{"hidden_act": "tanh_gelu", "norm_place": "pre", "norm_eps": 1e-05, "qk_norm": false, "attn_scale": 0.125, "init_std_qkv": 0.0171, "init_std_o": 0.00364, "init_std_up": 0.0171, "optimizer": "soap_variant", "learning_rate": 0.00748, "beta2": 0.98, "weight_decay": 0.043, "decay_fraction": 0.611, "final_lr_fraction": 0.0, "train_tokens": 283800000}
Each number is 128 + 24 x the weight over the matrix's rms, rounded and kept within 0 to 255. Layers, rows and columns count from 0.

# layer 8 MLP down, 192x768, rms 0.161, rows 0-71, columns 0-95
[[172  95 118 119 144 108 123 151 119 101 148 135 144 109 110 160 105 159 143 155 105 121 121  96 144 102 128 100 150  92 143 125 128 131 103 135 130 137 121 113 134 132 125 147 144 129 133 139 121 138  92 103  76 142 166 108 126 123 102   4 118 106 182 112 114 144 162 161 107 115 108 141 129 143 114 146 120 135 140 105 132  77 114 117  96 155 117 172 147 138 147  89  95  86 145 151]
 [118 123 199 115 155 146 134  92 117 157 142 108 133 114 111 132  94 130 108 125 107 103 142 110 126 160 178 148  96 107 125 105 132 114 126 124 124 109 119 154 107 170 134 108 136 135 122 115 133 146  93 107 119 102 122 139  88 123  88 147 130 157 119 141 123 183 135 148  99 171 116  73 100  75 166 129 135 126 130 126 118 125 156 118 113 140 147 105 168 168 103 186 124 138 123 158]
 [142 135 135 133  58 201 117 142 119 106 142  48 123 129 143 154 139 106 132 179 125 111 120 108 159 122 129 112 118 150 148 120 149 119 109 135 140 127 104 145  99 120 100 142 118 123 130 112 141 161 129 104 149 161 101  95 109 101 115 175 132 137 153 101 134 122 160 151 106 135 129 182 168 155 161 100 120 140 171 130 162 116 136 139  96 160 115 115 142 142  86 142 136 157 128 160]
 [119 178 125 149 137 103 107 161 134 155 147 139 132 138 125 117 110 103  91 132 117 134 163 117 142 108 119 141 161 138 104 119 107 186 149 140 144 124 163 115 138 146 141 134 112 178 164 127 125 113 146 146 131 117 128 170 127 140 111 162 150 133  82 149 116  92 143  83 117 124 136 112 137 123 108 114 139 146 157 140 152 136 143 132 104 155 115  85 148 136 182 109 119 141 142 135]
 [138 137 139 164 171 112 179  89 114 127 115 164 122 111  99 100 133 109 122  73 129 160 133  95 130 124 137 120 149 190 122 117 140 145  95 105 166 152 123 116 130 149  85 123 146 125 127 133 128 120 124 111 170 161 157 150 146 117 157 153 127 149 113  82 143 105 124  82 158 132 152 124 178 141 157 147 155 173 114 121  65 155  89 168 116 159 162 156 138 104  87 155 132 152 178 125]
 [104 131 136 133 132  95  79 123 127 156 135 144 101 120 157 118 145 152 161 113 121 152 157 122 123 128 105 123 123 168 152 127 154  99 118 142 155 116 127  74 150 163 158 107 103 153 112 146 115 123 117  86 152 161 161 164 102 102 136 109 163 141 133 158 133 118 113 148  97 131 134 164 121 109 122 134 145 127 135 130 146 158  82  86 155 120 115 122 136 130  92 156 118 121 141 148]
 [160 146 113 117 132 168  98  80 104 152 113 129  79 127 140 127 135 142 113 127 154 141 140 115 133 114 103 137 129 125 138 115 164 172 136 124 142 148 119 139 135 163 128 165 130 156 164  75 127 132  82 127 108 119 136 141 134  82 121 127  83 149 136 135 149  90 124  84 127 122 190  84 118 212 134 141 152 150 145 107 107 149  45 144 114 120 157 114  85 127  70 100 134 144 160 123]
 [148  69 126 171  68 137 145  99 123 118 116 141 120 111 124 136 114 139 131 105 148 154 127 127 120 114 124 109 186 122  99 135 129  78  80 114 114 108 169 118 104  67 165 104 100 126  91  86 156 102 126  77  97 122 135 141 123 104 127 152  97 137 123 139 136 155 113 166 118 133  70 105  59 109 107 131 117 159  93 143 112 147 156 163 124 121 117 111 164 139 145 111 113 151 159 113]
 [163 111  93  81  88  86 145 130 120 147 139 136 148 165 140 146 136 128 107 136 104 113 130 127 142 113 120 156 105 107 150 149 126 126 118 137 138 163 117 127 131 132 143 118 141  97 169 127 132 144 133 129 111 115 122 155 146 160  99 104 100 153 118 122 105 157 142 149 161 164 147 171 151 118 163 167 115 114 140 131 115 114 158 127 135 159 115 171 139 101 162 110 117 127 143 138]
 [139 120 144 165 110 183 141 156 122 152  94 102 115 109 129 176 109 114 114 166 116 104 116 165  74 138 117  92 100 126 110  98 137 118 137 172 135 160 111  83 160 134  74 120 124 104 113 113 154 107 119 146 137 120 122  91  94 131 113 164 125 125 138 136 122 116 123 129  80 138 160 110 101  93 140  59 132 116 124  92 136 111 117  89 106 120 137 120 139 153 111 166 128 129 129 111]
 [119  71 133 159 162 151 142 105 123  98  97  80 102  94 105 161 161 133 124 109 113 127 125 129 110 123 127 142 109 101 138  95 131 135 145 115 139 139 108 111  98  91 118 165 173  69 133 142 143 125 118 151 144 150 133 133 129 106 143  83 123 127 174 126 144 115 143 109 139 141 143 160 159 103 156 107 117 167 107  82  93 122 123 166  99 146  80 165 118  96 189  96 100 117 128 142]
 [124 121 106 144 171  99 105 129 113 164  96 116 163 116 143  95 160  98 193 144  97 127 153 119 146 148 138 162  65 105 129 116 134  94 107 161 136 140 150 132 161 119  97 144 130 128 153  86 113 155 119  90 147  90 114 135 166 170 121 142 116 112 147  87 159  95 126 122 135 100 150 132 136 119 154 163 125  98  89 133 159 102 156 142 123 132 121 141 114 131  99 132 139 144 188 100]
 [111 187 116 104 137 117 150 106 147 109  95  90 122 138 153  87 129 146 133 158 150 124 121 111 131 120 124 127 144 100 139 139  82  74 122 137 123 136 143 131 116 121  98 103 104  97 148 133 120 141 139 163 134 115 105 155 150 132 141 163 121 134 105 125  95 126 119 137 133 126 159 136 145 128 124 124 122 111 128 132  91 157 119 108 159  66  90  87 136 126  98 110 175 143 122 117]
 [119 130 182 157 123 101 139  84 118 130 125 128 146 120 118 129 136 137 171 123 135 116 145 131 145 182 106 134 119 105 100 197 195 112  83 147 125  91 120 159  77 147 144 154 144 137  77 125 128 128 138 145 117 111 136 128 123 138 156 141  88 111 123 112 127 110 116 168 121 107 109 128 127 131 124 135 127 150  79 121 122 120 187 142 117 113  70 105 140 119  71 133 159 103 104 107]
 [138 121  95 173 175 115 108 100 124 155 163 111 125 109 145 150 124 124 135 129 136 126 152 151  99 124 141 194 127 120 120 140 133 102 129 124 119 103 131 151 145 126  98 116 145 116 140  77 124  98 178 115  96  96 148  97 182 142 127 160 163 111 114 129 104 121 140  86  99  78 127 152 121 140 147 138 123 186 166 113 147 160 123 162 159  73 155 128 142 131 203 177 155 125 127 133]
 [169 141  95 141 142 114 105 121 120 153 129 111 140 111 140 141 160 128 137 119 161 115 143 145 128 145 152 143 122 125 126  96  99  65 156 102 144 132 105 143 127 149 123 158 162 135 139  89 140 133 123 138 111 163 162 105 142 138  87 138 154 166 136 119 172 164 123 170 146 130  88 140 115 141 131 120 158 175 125 139  92 113 117 156 142 139 140  85 155 141 105  99 126 115  87 138]
 [145  72 121 100 164 125 143 100 135 111 122 137 146 112 143  96 151 139 139 133 111 130  93 154 129 125 149 130 106 168 134 157 128  96 102 145 153  95 110 128 113 134 103 147 134 129 124 143 129 120 144 103 143 117 126 150 176 125 165 143 142 130 157  98 121 128 117 149 113 132 114 129 120 148 167 125 106 124 106 142 133 138 132 164 121 120 148 138 129 105 127 108 133 125 125 124]
 [130 151 148 150 147 150 106 103 101 112 128 108  99 157 115 131 181 119 112  86  99 103 131 135 141 118 165 121 145 131  92  71 138 134  84 110 131 148 140 128 129 168 134 149 139 113 139 148 116 118 107 127 165 108 109 145 159  97 114  95 123 115 131 165 121 128  97 148 154 143  84 144 159 151 118 173 118 113 169 143 106 109 139 104 147  92 116 111  95 125 164  73  91 139 121 146]
 [177 151 166 118 142  82 140  94 133 135 118 149 170 146 154  87 145 154 140 144 129 146 167 151 123 143  72  97 143 148 118 144 166 144 115 121 150 143 139 119 110 110 153 132  94 147 133 111 129 101  95  83 102 121 125 115  94 122 121  88 125 185 136 120 157 147 169 160 118 113 170 145 157 167 119 174 148 128 137  91 102 131 130  86 104 106  67 107 103 171 114 122 135 112  84 106]
 [103 108 122 149 157 125 126 150 139 131 115 106 140 179 126 153  75  87 148 134 118 125 126  87 106 129 167 166 109 119 109 125 108 114 135 105 119 121 159 111  70 126 137  95 124 143 118 180 177 132 119 114 151 126 146 147 152 112 180 177 138  95 123 134 126 115 131 150 185 131 134 127 161 134 139 131 110 151 157 166  82 114 210  81 141 119 136 122 113 153 157  74 148 115 117  48]
 [127 149 140 137 103 131 119 146 136 136  96 134 101  90  93 112 122  86 120 117 132 144 134  97 113 115 105 117  93 124 166  94  78 172 125 122 174 124 116 139 136 118  69 162 115 110 149 135 125 171 148 151 122 173 125 144 110 131 104 118 123 121 114 139 132 118 123 121 104 147 122 123 120 147 119 117 124 126 112 110 105 141 102 132 158 168 156  96 125 104 114 158 172 132 143 119]
 [100 155 134 121 113 135 138 154 119 152 104 100 138 100 161 144 109 148 137 118 102 147 141 126 157  65 126 176 133  86 170 162 160 183 153  72 133 125 136 127 126 150 167 109 147 105 131  97 101 135 107 117 160 141 162 159 140  87 136 165 129 150 117 115 148 174 141 102 138 135 179 132 142  93 128 126 114 113 143 103 156 121 149  72 106 133  83 163 127 102 105 119 130 164 105 151]
 [154  95 138 156 132  81 134 127 156 105 114 136 129 161 146 107  95 145 184 125 108 154 142  64 135 108 145 121 142 121 129 139  97  96 150 132  93 114 136 111 106 118 137 119  93 114 173 137 117 103 112 145  87 103 139 104 166 126 120 107 119 111 133 140 118 100  89 132 148 142 160 158 118 134 130 149 153 136 118 133 102 135 128 119 131  87 141 217  73 102 134 160  98 136 165  91]
 [123 143 131  97 147 134 142 124 145 104 123 134 115 121 134 110 137 124 133 171  99 131  99 183 122 125 137 114 136 163 145 108 147 127 143 178 141 110 114 142 139 109 123 100 148 132 181 136 138 143  99  98 152 100 113 116 136 125 109  92 109 122 124 137 115 121 111 159 108 115 101 135 163 125 120 124 152 149 109 138 108 144  99 146 174 130 139 128 154 152 119 111 155 155 108 115]
 [128 140 144 127 119  98 114 144 129 144 126 105 159 145 135 108 161 183 157 110 109 148 152 120 117 117 155 135 131 113 111 108 133 137 105 124 133 118  96 147 115 156 140 139 123 121 145 142 108 125 159  99 115  73 173 142 160 128 140 110 150 119 126 119 121 119 118 158 192 123 138 122  83 140 106  98 137 136 133 124  76  74 181  95 104 145 122 127 123  91 104  91 109 121 114 132]
 [ 99 165  88 109 133  96  82 170 117 127 127 116  96 173 140 114 138 115 119 190 111  95 107 159 122 111 143 153  88 149 150 116 131 151 133 144 108 124 131 120 112 158 123 170 108 128 119 151 119 164 139 113 186 115 138 122 107  89 112 147 128 154 118 153 121 145  93 151 138 155 134 135 123 136  92 134 136 121 149 108 103 156 106 121 119 106  80 108 125 120  94 104  69  99 120 133]
 [138  94 141 108 130 139 122 133  97  89 101 130 146 136 126 146  90 219 140 169 130 108 108 160 164 122 163 147 154 140 136  86 154 134 124 127 137 141 161  92  86 151 120 129 144  82 119 132 150  99 167  85 163 157 134 120 157  62 132 130 131 146 128 172 110 132 137  98 114 135 130 111 110 140 121 127  94 125 143  91 126 108 125 147 160 173 143 155  98 128 104  94 107 158 143 132]
 [118 135 164 134 134 133 125 177 115 157  74 137 130 148 128 163 138 101 143 156 121 116 119 114 129 159 168 140 130 101 129 163 150  93 138 130 156 155 140  90 106 139 112 120 131 128 110 126 162 140 124  97 126 150  59 151 122 111  87 122 125 163 125 119 129 152 144 143 109 128 133 126 138 140 118 169 106 117 171 139 153 164 123 121 136  97 108 115 137 140 123  97 134 132 150 141]
 [ 97 152 101 141  92 121 122 131 132 135 118 109 132 129 156 124 151 128 121 109 151 117 115 123 137 111 117 155 128 134 146 131 124 150 123 123 115  99  80 115 128 100 108 144 108  98 146 129 141 114 138 119 134 106 139 125 156 129 132 157 126 112  91  87 138 123 114 132  92 144 126 127 123 166  88 150 118 142 147 142 148 160 150 103 102 148 146 140  97 123 154  98 114 147 153 104]
 [ 82 108 141 125 125 143 135 201  94 145 139 125 160 164  97 111 129 167 124  61 104  90 146 142  76 126 154 103 108 127 151 153 180 118 177 125 145 101  85 116 177 139 133 143  88 118 151 155 144 134 113 109  98 112 128 129 144  74 148 139 133 134 148 166 140 126 129 108 115  87 100 127 105 136 126 164 131 109 108 158  88 130 150  87 108  92 169 119 126 158 110 158 146 136 137 135]
 [125 140 138 110 214 101 137 130 121 146 130 206 119 179 141 151 190  85 112 137 100  98 139 127 122 125 133 161 118 140 151 114 131  62 114 122 149 124 152 108 126 110 106 163 137 107 148 141 122 181 136 102 174 129 113  98 110 146 112 148 121 136 138 125  89 109 171  98 119 125 132 115 148 111 127 165 119 100 117  98 132 128 104 133 131 114 123 101 157 127  99 130 165  92 161 115]
 [136  94 122  82 138 136  93 151 100 129 144 155 114 130 114 119 136 109 116 151 155 155 112 126 126 133 146 126 111 157 134 132 116 102 159 124 138 126 110 109  63 120  94  96 127 151 128 110 145 100 126 129  99 137 176 119 127  89 141  93 158 159 110  90 135 137 143 122 168 153  94  77 137 141 134 149 150 125 108 139 110 136 145 129  78 156 152  78 110 190 126 135 145 137  96  86]
 [ 91 114 130 101 141 158 108 172 140 131  88 119 116 147 146 156 148 152 126 143 124 135 136 135 110 139 155 123  90  93  96  81 150  93 179 125  99 139  79 180 103  93 131 138 157  90 110 131 124 126 136  81 158 161 139 110 221 120 139 130 142 119 132  90 131 116 113 144 171 134 120 168 132 110 151 108  95 150 136 142 136 137 104  89 138 147 104 119 125 140 125 110 166 116  85 117]
 [110 135  91 166 108 126 116 126  95 126 168 132 118 133 150 136  73  95 112 162 139 128 126 148 117 136 138 138 203 134 146 124  99 112 132 185 135 101 126 141 114 132 138 110 164 125 104  74 111 135 123 136 133  95 102 174  95 129 169 136  89 112 139 146 118  84 115 119 161 145 148 179 132 147 119 130 149 126 105  84 150 156 156 124 134 185 123 143 108 144 140 131 103 121 138 107]
 [193 113 105 119 120 149 114 103 125 124  87 115 112 136 115 133 167  81 147 138 123 167 116 103 120 106 144 177 132 162  69 116 169 121 103 129 118 126 114 163 152 134 174 133 142  88  86 136  90 133 154 119  92 136 145 128 131 146 130 145 116  89 110 162 141 127 117 123 113 103 130 147 148 149 137 139 127 174 111 101 150 142 121  82  91 168 114 114 174 163 118 131 124 110  96  90]
 [ 81 121  80 124 164 160 125 164 138 130  83  61  96 157 140 150 150 121 100 157 132 149 125 138 161 134 138 163 166 113  89 143  92 167 128 105 110  95 120 117 123 112 102 158 105 113 142 117 157  94  94  86 168 133 109 181 144 137 112 118 170 119 138 112 127 105 151 123 140 146 150 128  69 141 115 111 102  95 141 105 141 149 138 114 146 136  85 130 149  82 139 170 141 138 150 121]
 [114 146  85 157 135 136 123 108 114 125 179 118 143 170 103 124  95 165 125 188 165 114 136  87  98 106 123 175 150 138 111 150 148 140 134 151 129  96 112 141 106 201 154  90 129 107 128  85 141 132  91 136 123 128 148 126  98 150 177 120 135 116 120 143 123 143 109 131 110 116 140 124 103 119 135 143 129 148 121 121 117 160 113 141 162  91 118 102 139 145 128 136  85 165 176 124]
 [139 114 117 109 154 187 105 146 138 174 127 129  69 139 136 132 133  95 162 163 126 118 138 148 120 103 132 166 158 101 129 159 147 127 165 117 139 134 152 147 108  98 123 153 138 152 136 121 122 127 108 135 157  67 132 179 129 102 110 121 107 135  88 103 111 133 135 155 153 125 132 161 119 107 120 172 107 109 161 132 148 130 140 134 153 166 119 113 131 156 150  97 118 100 136 116]
 [148 140  80 128 129 140 135 127 144 149 110 122 122 124 161 102  91  65 158 155 165 120 152 132 155  64  82 139 135 125  88 134 110 113 152 135 138 121 153 119 165 129 133 128 123 157 144 113 104 165 116 114 151 135 142 125  98 127 164 124 136 136  88 182 157  96 120 110 130 162  68  99 121 112  93 127 174 157 140 117 149 145  87 147 148  87  95 112 123 140  97 109 102 143 137 119]
 [156 162 121 141 144 143 126 143 111 111 123 126 180 103 137 138 132 149 105  89 158 159 141 119 102  97 155 157 122 128 130 117 118 118 138 114 143 167 149 134 151 164 131 114  88 126 133  80 179 136 108  86 140 126 157 156 156 137 176  74 113 162 140 179 126 147 154 122  92 104 131 158 131 149 136 100 116 148 137 124 100 107 125  89  74 137 138 138 111 130 150  71  98 102  94 102]
 [114  40 154 129 136 112 123 129 128 167 149 124 106 121 116 125 101 166 138  87 144 118 100 100  86 129 150 105  95 131 118 172 142 145 100 141 128 127 132 132 158 153 116 130  75 116 138 127  96 112 104  88 106 149 155  99 139 150 131 136 113 121 128 120 116 106 153 168 152 151  94 123 147 147 122 129 139 122  85 161 184 131  97  96 140 202 104 131 157 144  76 141 137 149 107 161]
 [ 98 125 114 105 139 137  70 168 160 172 109  98 123 123 127  91 169 153 126 137 137 115 127 136 133 184 135  86  91 114  78 132 122 120 104 111 120 158 174 151  84 112 128 155 126 165 151 153  78 136 143 106 120 128 168 105 126 122 122  92 156 152 115 136 161 123 137 100 107 109 137 150  83 155 114 159 145 138 141 144 129 101  96 131 116 163 104 146 128 119 112 121 120 121 106 141]
 [144 131 143 127  93 133 133 107 135  98 163 110 155 163 128 101 122  99 141 130 160 111 173 113 138 171 152 118  95 132 151 114 114 101 150 147 147 170 115 115 112 144 127 123 124 131 122  86 150 155 117 149 121 111 129 102 151 114 124 140 116 103 177  84 137 100 142 143  91 156 154 117 122 137 112 126 129 192 158 123 102 134 144  81 128 121 133 143 124 133  88  75 104 114 144 146]
 [124 140 141 109 113 124 139 161 137 101 158  95  95  83 108 171 105 108 141 101 104 120 130 121 110 117 143 108  79  67 137 124 134 112 113 125  95 139 148 129  88 117  97 148 119 142 115 123 137 136  94  93 123 130 135 127 100 125 138 157 107 130 129 134 148 150 122 141 114 133 126 146  83 139 141 119 115  94 131 114 128  94 127 192 116 105 151 120 108 117  96 113 161 111 137 154]
 [101 143 126 128 130  91 142 158 120 135 130 122 136 119 120 134 125 113 172 148 138 133 125 157 167 144 135 145 132 124 102 141 157 126 120 140 125 118 155 126 131  90 134 104 106 109  42 102 137 130 143 136 128 136 107 185 132 138  98 136 164 142 156 144 150 120 121 164 179 136 107 142 163 161 159 119 128 173 157 132 166 130 120 126 151 136  71 156 108 117 130 109 152 127 104 157]
 [139  82 102 148  81 169 109 110 110 136 171 185 112 118 125  73 107 132 101 111 128 120 155 130 124 126 159 123  97 152 126 121 140 102 155 131 113 125  74 126 131  98  83  95 158 122 163 184 129 168 167 127  94  78 116 170 118 131 120 148 117  99 158  73 137  92 157 119 100 127 102 155 121 165 166 128 123 107 147 124 117 153  81 168 129 120 105 149 134 163 101  93 125  91 127 144]
 [117 122 128  95 162 180 109 137 123 108 125  98 102  85 102 131  94 184 156 163 146 146 136 130 128 115 177 105 196 117 148 104 141 124  96 118 104 123 124 132 159 124 167  86 143 141 141  59  85 132 126 132 119 154 143  95 153 132 143 133  90 136 129  99  88  78 122 166 132 117 124  96 146 165  91 124 114 133 162 149 123 115 135 137 113 146 124 104 129 129 113 112 137 116 129  99]
 [106 162  84 100  83 183  74 127 127 144 126 164 127 125 129 121 123 137 140 146 121 136  98  62 119 147 124 149  77  83 135 108 123 106 149 111 127 111 118 130  85 112  82 130 129 162 137 156  93 138 131 139 117 167 116 114 103  98 118 148 130 144 128  83 132  87 148 106 136 114 106 164 148 152 120 128 121  99 146 144 103 123 107 112  94 127 110 178 136  79 114 110 106 102 126 173]
 [176 124  77 131 140 135 106  95 119 127  95 121 115 159 129 146 117 144 137 211 128 109 120 122 121 124 127 131 136 114 131 124  96  88 160 129  93 123 139 117 146 143 145 108 124 170 161 137 124 132 125 109 121 101  98 135 155 121 179 133 153 174 145 114 140 143 141  78 123 128  91 104 168 108 143 118 108 132 166  95 119 135 139 127 142 162 155 144 126 132 125  98  95  62 137 132]
 [113  53 136 112  90 128 162 143 132 145  96 104  72 136 130 117 167 111 135 130 163 156 124 123  90  88 118 118 133 129  86 106 108  90 113 116 125 124 100 120 145 109 141 161 171 149  97 101 152 125 105 125 154 167 166 102 171 118 115 110 109  97 147  84 142 164 119  82 126 106 121 131 150 155 117 110 106 126  95 144 121 157 124 142 131 127 142 128 132 142 140 111 129 166 124 144]
 [152 149 131 114  88 106 161 119 115  82 149 114 111 140 139 122 113 144 131 147  90 148 115  82 139 113  89 124 145 125 146 114 122 102 137  99 109 137 136 179 115 103 103 153 134 191 115 148 168 133 128 158  78 142 131 138 163 137 103 106 114 165 138 157 122 147 104 160 118 154 135 107 128 108  76  79 104  91 139  98 140 102 145 175  98 147 168 166 163 134  66 108  89 149 170 186]
 [141 175 108 156 192 118 132  91 120 140 144 129 104 148  92  94 153 132 117 128 122 121 110 156 130 112 114 132 105 122 138 128 103 154 117 110  88  56  98  99 108 109 175 143 103 163 148  96 126 141 149 131 122 150 109 147 100 151 105 164 130 155 131 120 129 110 129  99 102 137  99 105 157 116 146 153 124 142 102  92 118 136 152 124 134 113 118 126 131 119 149  84 108 152 128 152]
 [151 136 134 129 132 115 101 120 140 148 168 170 124 135 136 100 131 107 107 135 143 107 145 153 156 110 118 115 135 120 139 127 112 114 110 144 108 162 129 148 118 124 190 113 141 155 144 168 109 145 192 123 153  89 141  89 100 114  95 109 133 121 124 128 124  83 111  66 125 159 146  66  73 125 130 161 152 122 127  96 118 140 108 154 125 141 176 134 141 147 106 109 119 125 131 119]
 [113 110 147 113 140 144 136 147 149 130 146 133 155 110 131 131 109 143 148  95 145 134 155 165 143 116 139 137 120 136 137 146 139 111 135 122 113 128 133 173 109 155 144 121 113 130 142 108 107 123 109 119 153 120 114 125 167 125 130 128 171 122 100 180 128 114 142 126 124 130 106 110 115 134 132 130 144 161 149 103 108  88 160 182 136 132 145 123 134 107 122 118 131 124 155 146]
 [102 193 116 112 141 130 113 121 125 124 129 106  94 161 145 136 109 146 121 138 163  98 123 161 131 143 106 163 155 145  81 118 106  82 100 138 147 128 117 113  86 142 140 113 121 143 142 132 161 142 121 146  83 123 165 110  86 125 144 105 164 136 125 159 101 141 144 171 120 164 125 149  91 111 129 165 120 142 154 142  78 135 131 105 167 129 149 137 143 121 106 109 110 104 203 148]
 [ 90 157  70  88 136 140 151  99 112  99 110 126 133 142 115 127 148 173 136 130 128 138 122 149 158 121 147 150 136 117 129 107 122 121 141 122 144 114 115 162 135 156 158 165 130 127  95 152  75 101  88  96 106 152 122 111 127 149 166 104 119  96 105 130 141 131 117 144 143 142 125 107 200 124 153  83 143 114 115 124 137 139 114 136 156  73 116 112 112 144  92 129 128 126  93 117]
 [ 89 143 142  95 118 152 119 151 125 161 137 114 107 146 154 113 113 135 128 139 133 122 146 127 133 115  90 126 119 134 106 138 159 166 134 155 154 148 132 141 163 117 151 179 137  89 129 125  88 146 175 155 111 139 131 123 122 129 125  81 116 109 117 130 120 104 159 125 171 160 165 131 138 132 153  85 108 109 116 135 110 103 134 147 137  66  60 130  92 147 162 123 156 108 106 128]
 [ 80 116 124 133 136 108 162  99 141 112 107 158 124 135 159 107 143 126 130 125 159 142  88 154 107 101 110 147 145 145 131 111 145 102  98 134 115 104 134 141 146 123 145  98 180 149 150 115 141 103 132 137 143 148 130 139 128 153 154 145 145 108 135 108 141 128 141 128  98 134  96 134 173 120 131 132 149 150  98 180  90 142  94 128 114  92 115 112 112 123 108 124 136  77 148  90]
 [ 89 129 161 146 111 138 113 125 104 152  93 107 165 120 138  84 121 101 107 202  91 130 144 157 167 127 127 144 107 141 119 119 137 106 127 107  94 136 160 146 116 155 135 149  97 134 166 128 171 101 100 142 140  94 155  96 138 137  80 145 127 142 113  97 122 125 111 172 124 111 101 115  86 140 164 120  81 135 165 109 152  83 118 128 113 109 108 117 143 111 139 139 159 126 127 109]
 [155 100 134 106  83 125 164  85 158 139 135 146 112 137 114 146  91 114 161 152 124 143 134  92 150 166 163 144 138 120 138 106 121 103 151 140 162 150 121 165 116 163  94 121 117 115 133 100 139 165 139 117  90 164 154 140  92 142 120  95 101 107 128 182 115 155 110 157 135 161 110  91 102 137 141 164 130 146 115 140 124 107  82 153 132 145 141 106 116 120 144 184 156 122 159 122]
 [ 87 133 112 108 124 128 100 122 108 140 117 170 157 149 124 120 125 158  79 148 132 138 107 153 143 126 129  93 150 129  96 124 130 131 147 104 145 136 157 139 147 131 102 126  75 108 138 163 114 131 117 163  85 137 125 118 131  99 119 101 161 117 154 141 108 110 100 160 123 127 147 138 141 141  86 106 111 122 118 155 124 143 108  95 127 156 175 154 124 137 117 197  99 131  95 130]
 [111 124 123 133 129 147 167 126 126 132 127 119  95 133 136 119 123 117 117  96 135 131  96  94 133 173 169 127  84 111 121 114 148 120 149 138 130 104 142 150 135 127 141 146 126 144 131 158 124 129 151 103 121 137 137 128 150 143 108 117 151 114 119  90 135 107 110 128 119 104 106 147 117 155 142 133 156 190 128 156 136 129 131 125 146 176 148 115 111 143 126  80 157  98 105 127]
 [101  80 165  74 132 153 153 125 119 143 144 144 100 193 127 136 162 119 138 176 159 127 129 112 159 122  96 119 122 123 112  96  74 111  98 112 127 124 126  84 130 126  87 129 139  96 112 135 154 159 120 115 185 106 139 160 128 138 143  86 137 151 159 125 137 111  97  82 134 161 134 199 111 131 143 137 116 107 135  70  88 129 119 154 129  75  95 112 133  94 153 191 133 124 144 140]
 [117 175 124 130 144 134 139 124 145 156 146 125  95 141 132  98 154 106 146 118 134 146 126 150 115 141 129 149  92 131 149 129 107 122 138 150 112 105 121 164 125 141 114 187 121 102 118 181 133 145 151 109 150 134 164 132 147 148 161 141 137  91 121 112 132 145 111 157 125  96 134 162 150 150  99 154 126 109 121  97 117  89 109 104 139 103 136 146 130 143 125 143 155 114 123  88]
 [111 142 100 130 200 125 157 126 141  85 128  86 176 131 144 163  63  89  88 129 157 147 136 113  89  74 140  64 192 136 116 164 101 122 187 129 149 141 116  73  70 117 128  93 152 125 132 162  99  95 126 153 144 126 177  79 123 146 183  92 117 129 107  83 150 159 147 142 143 106 144  95 140 114 125 114 154 115 123 167 172 137 157 118 122 145 104 115 125 118 109 122 138 110 126 134]
 [116 119 133 158 117 198 109 138 137 129 134 116 110 145 150 108 109 106 112 193 139 141 118 124  82 138 113 130 180 143 141 104 121 140 113 110 118 155 123 102  87 104 117 117 115 125 100 103 128  88 148 139 145 125 149 120 141  96 136 137 141 145 185 123 104  82 148 104 138 111 110 154 125 136 126 123 109 148 145 120 109 114 130 161 167 124 149 142 129 108 152  81 112 152 150 167]
 [135 176 154 123 120 112 114 112 119  96  96 163 105 106  93 141 170 130 104  99  97 131 110 130 122 140 110  99 180 116 117 156 105 115 140 122 140 134 190  83 137 120 132 102 102 131 122  91 113 194 136 116  98 144 127 135 125 168  97 112  91 111 154 172 100 156  98 103  70 136 130 132 118  78 128  95  93  66 130  69 136  71 116 126 179  90 115  74 134 113  78 159 138 118 168 129]
 [126 157 177 125 135 102 116  99 128 129 151 124 121 165 128  93 141 127 121  82 101 107 110 153 144  96 128 124 169 117 114 166 138 127 113 150 139 125 137  83 155 142 118 135 161 123 144 112 140 119 156  95 156 135 135  75 152 124 135  92 170  96 194 201 134 143  82 142 126 120 152 135  98 115 123 129 126 121 100 131 112 127 123 167 116 143  77 141 124 120  77 124 129 112 185 152]
 [145 139 124 150 133 111 121 119 123 120 143 174  98 133 140 113 113 124 131 138 111 121 135 158 143 173 148 103 121 146 135 139 128 121 110 130 150 127 126  98  90 139 187 112 137 165  97 105 173 148 158 124  76 147 120 179 104 136 121 138 125  87  99 159 134 155 109 120 167 139 108 140 111 146  82 149 126 129 123 130 162 140 120 116 100 151 177 117 153 129 168 130 112  98 123 158]
 [124 113 150 119 134 112 142 154 120 137 127 185 109 153 121 124 196 155 124 104 113  99 100 181 103  92 117 118 170 129  95 136 119 117 139 135 138 131 110  99 176 126 118 138 122 105 117 138 145 162 147 110 121 153 104 103 115 130 103  82 163 133 164 105  93 134 105  87 106 120  99 148 154 108 174 135 102  94 129 120 137 102  45 100 152 114 151 134 128 136 128 113 124 103 121  88]
 [158 115 114 153 141 120 141 126 126 114 149  97 119 126 122  84 147 152 126 110 159 111 109 115  85 141 142 194 100 105 122 187 162 138  56 176 137 112  89 126 105 124 129  96 162 130 130 128 116 126 162 163  94 118 117 122 126 165 133 135 108  85 106 134 110 103 126 135  88 103 163 140 112 190 126  73 141 143 141 128 109 136 142  86 133 157  83 126 119 116 102 136 175 134 110 122]
 [163 151 148 162 144 136 144 124 105 126 158 137 131 129 109 160 145  79 155  90 120 136  92 161 100 142 134 115 137 127 132 130 116 114 179 158 112 124 128 158  88 124 133 135 102 127 140 140 134 107  88  91 114 119 144 131  91 146 183 139 119 102 168  95  94  99 118 131 138 151 141 126 139 160 176 168 109  97 133  86 112 142 109 146 128 159 140 138 113 175  96 140 126 108 147 135]]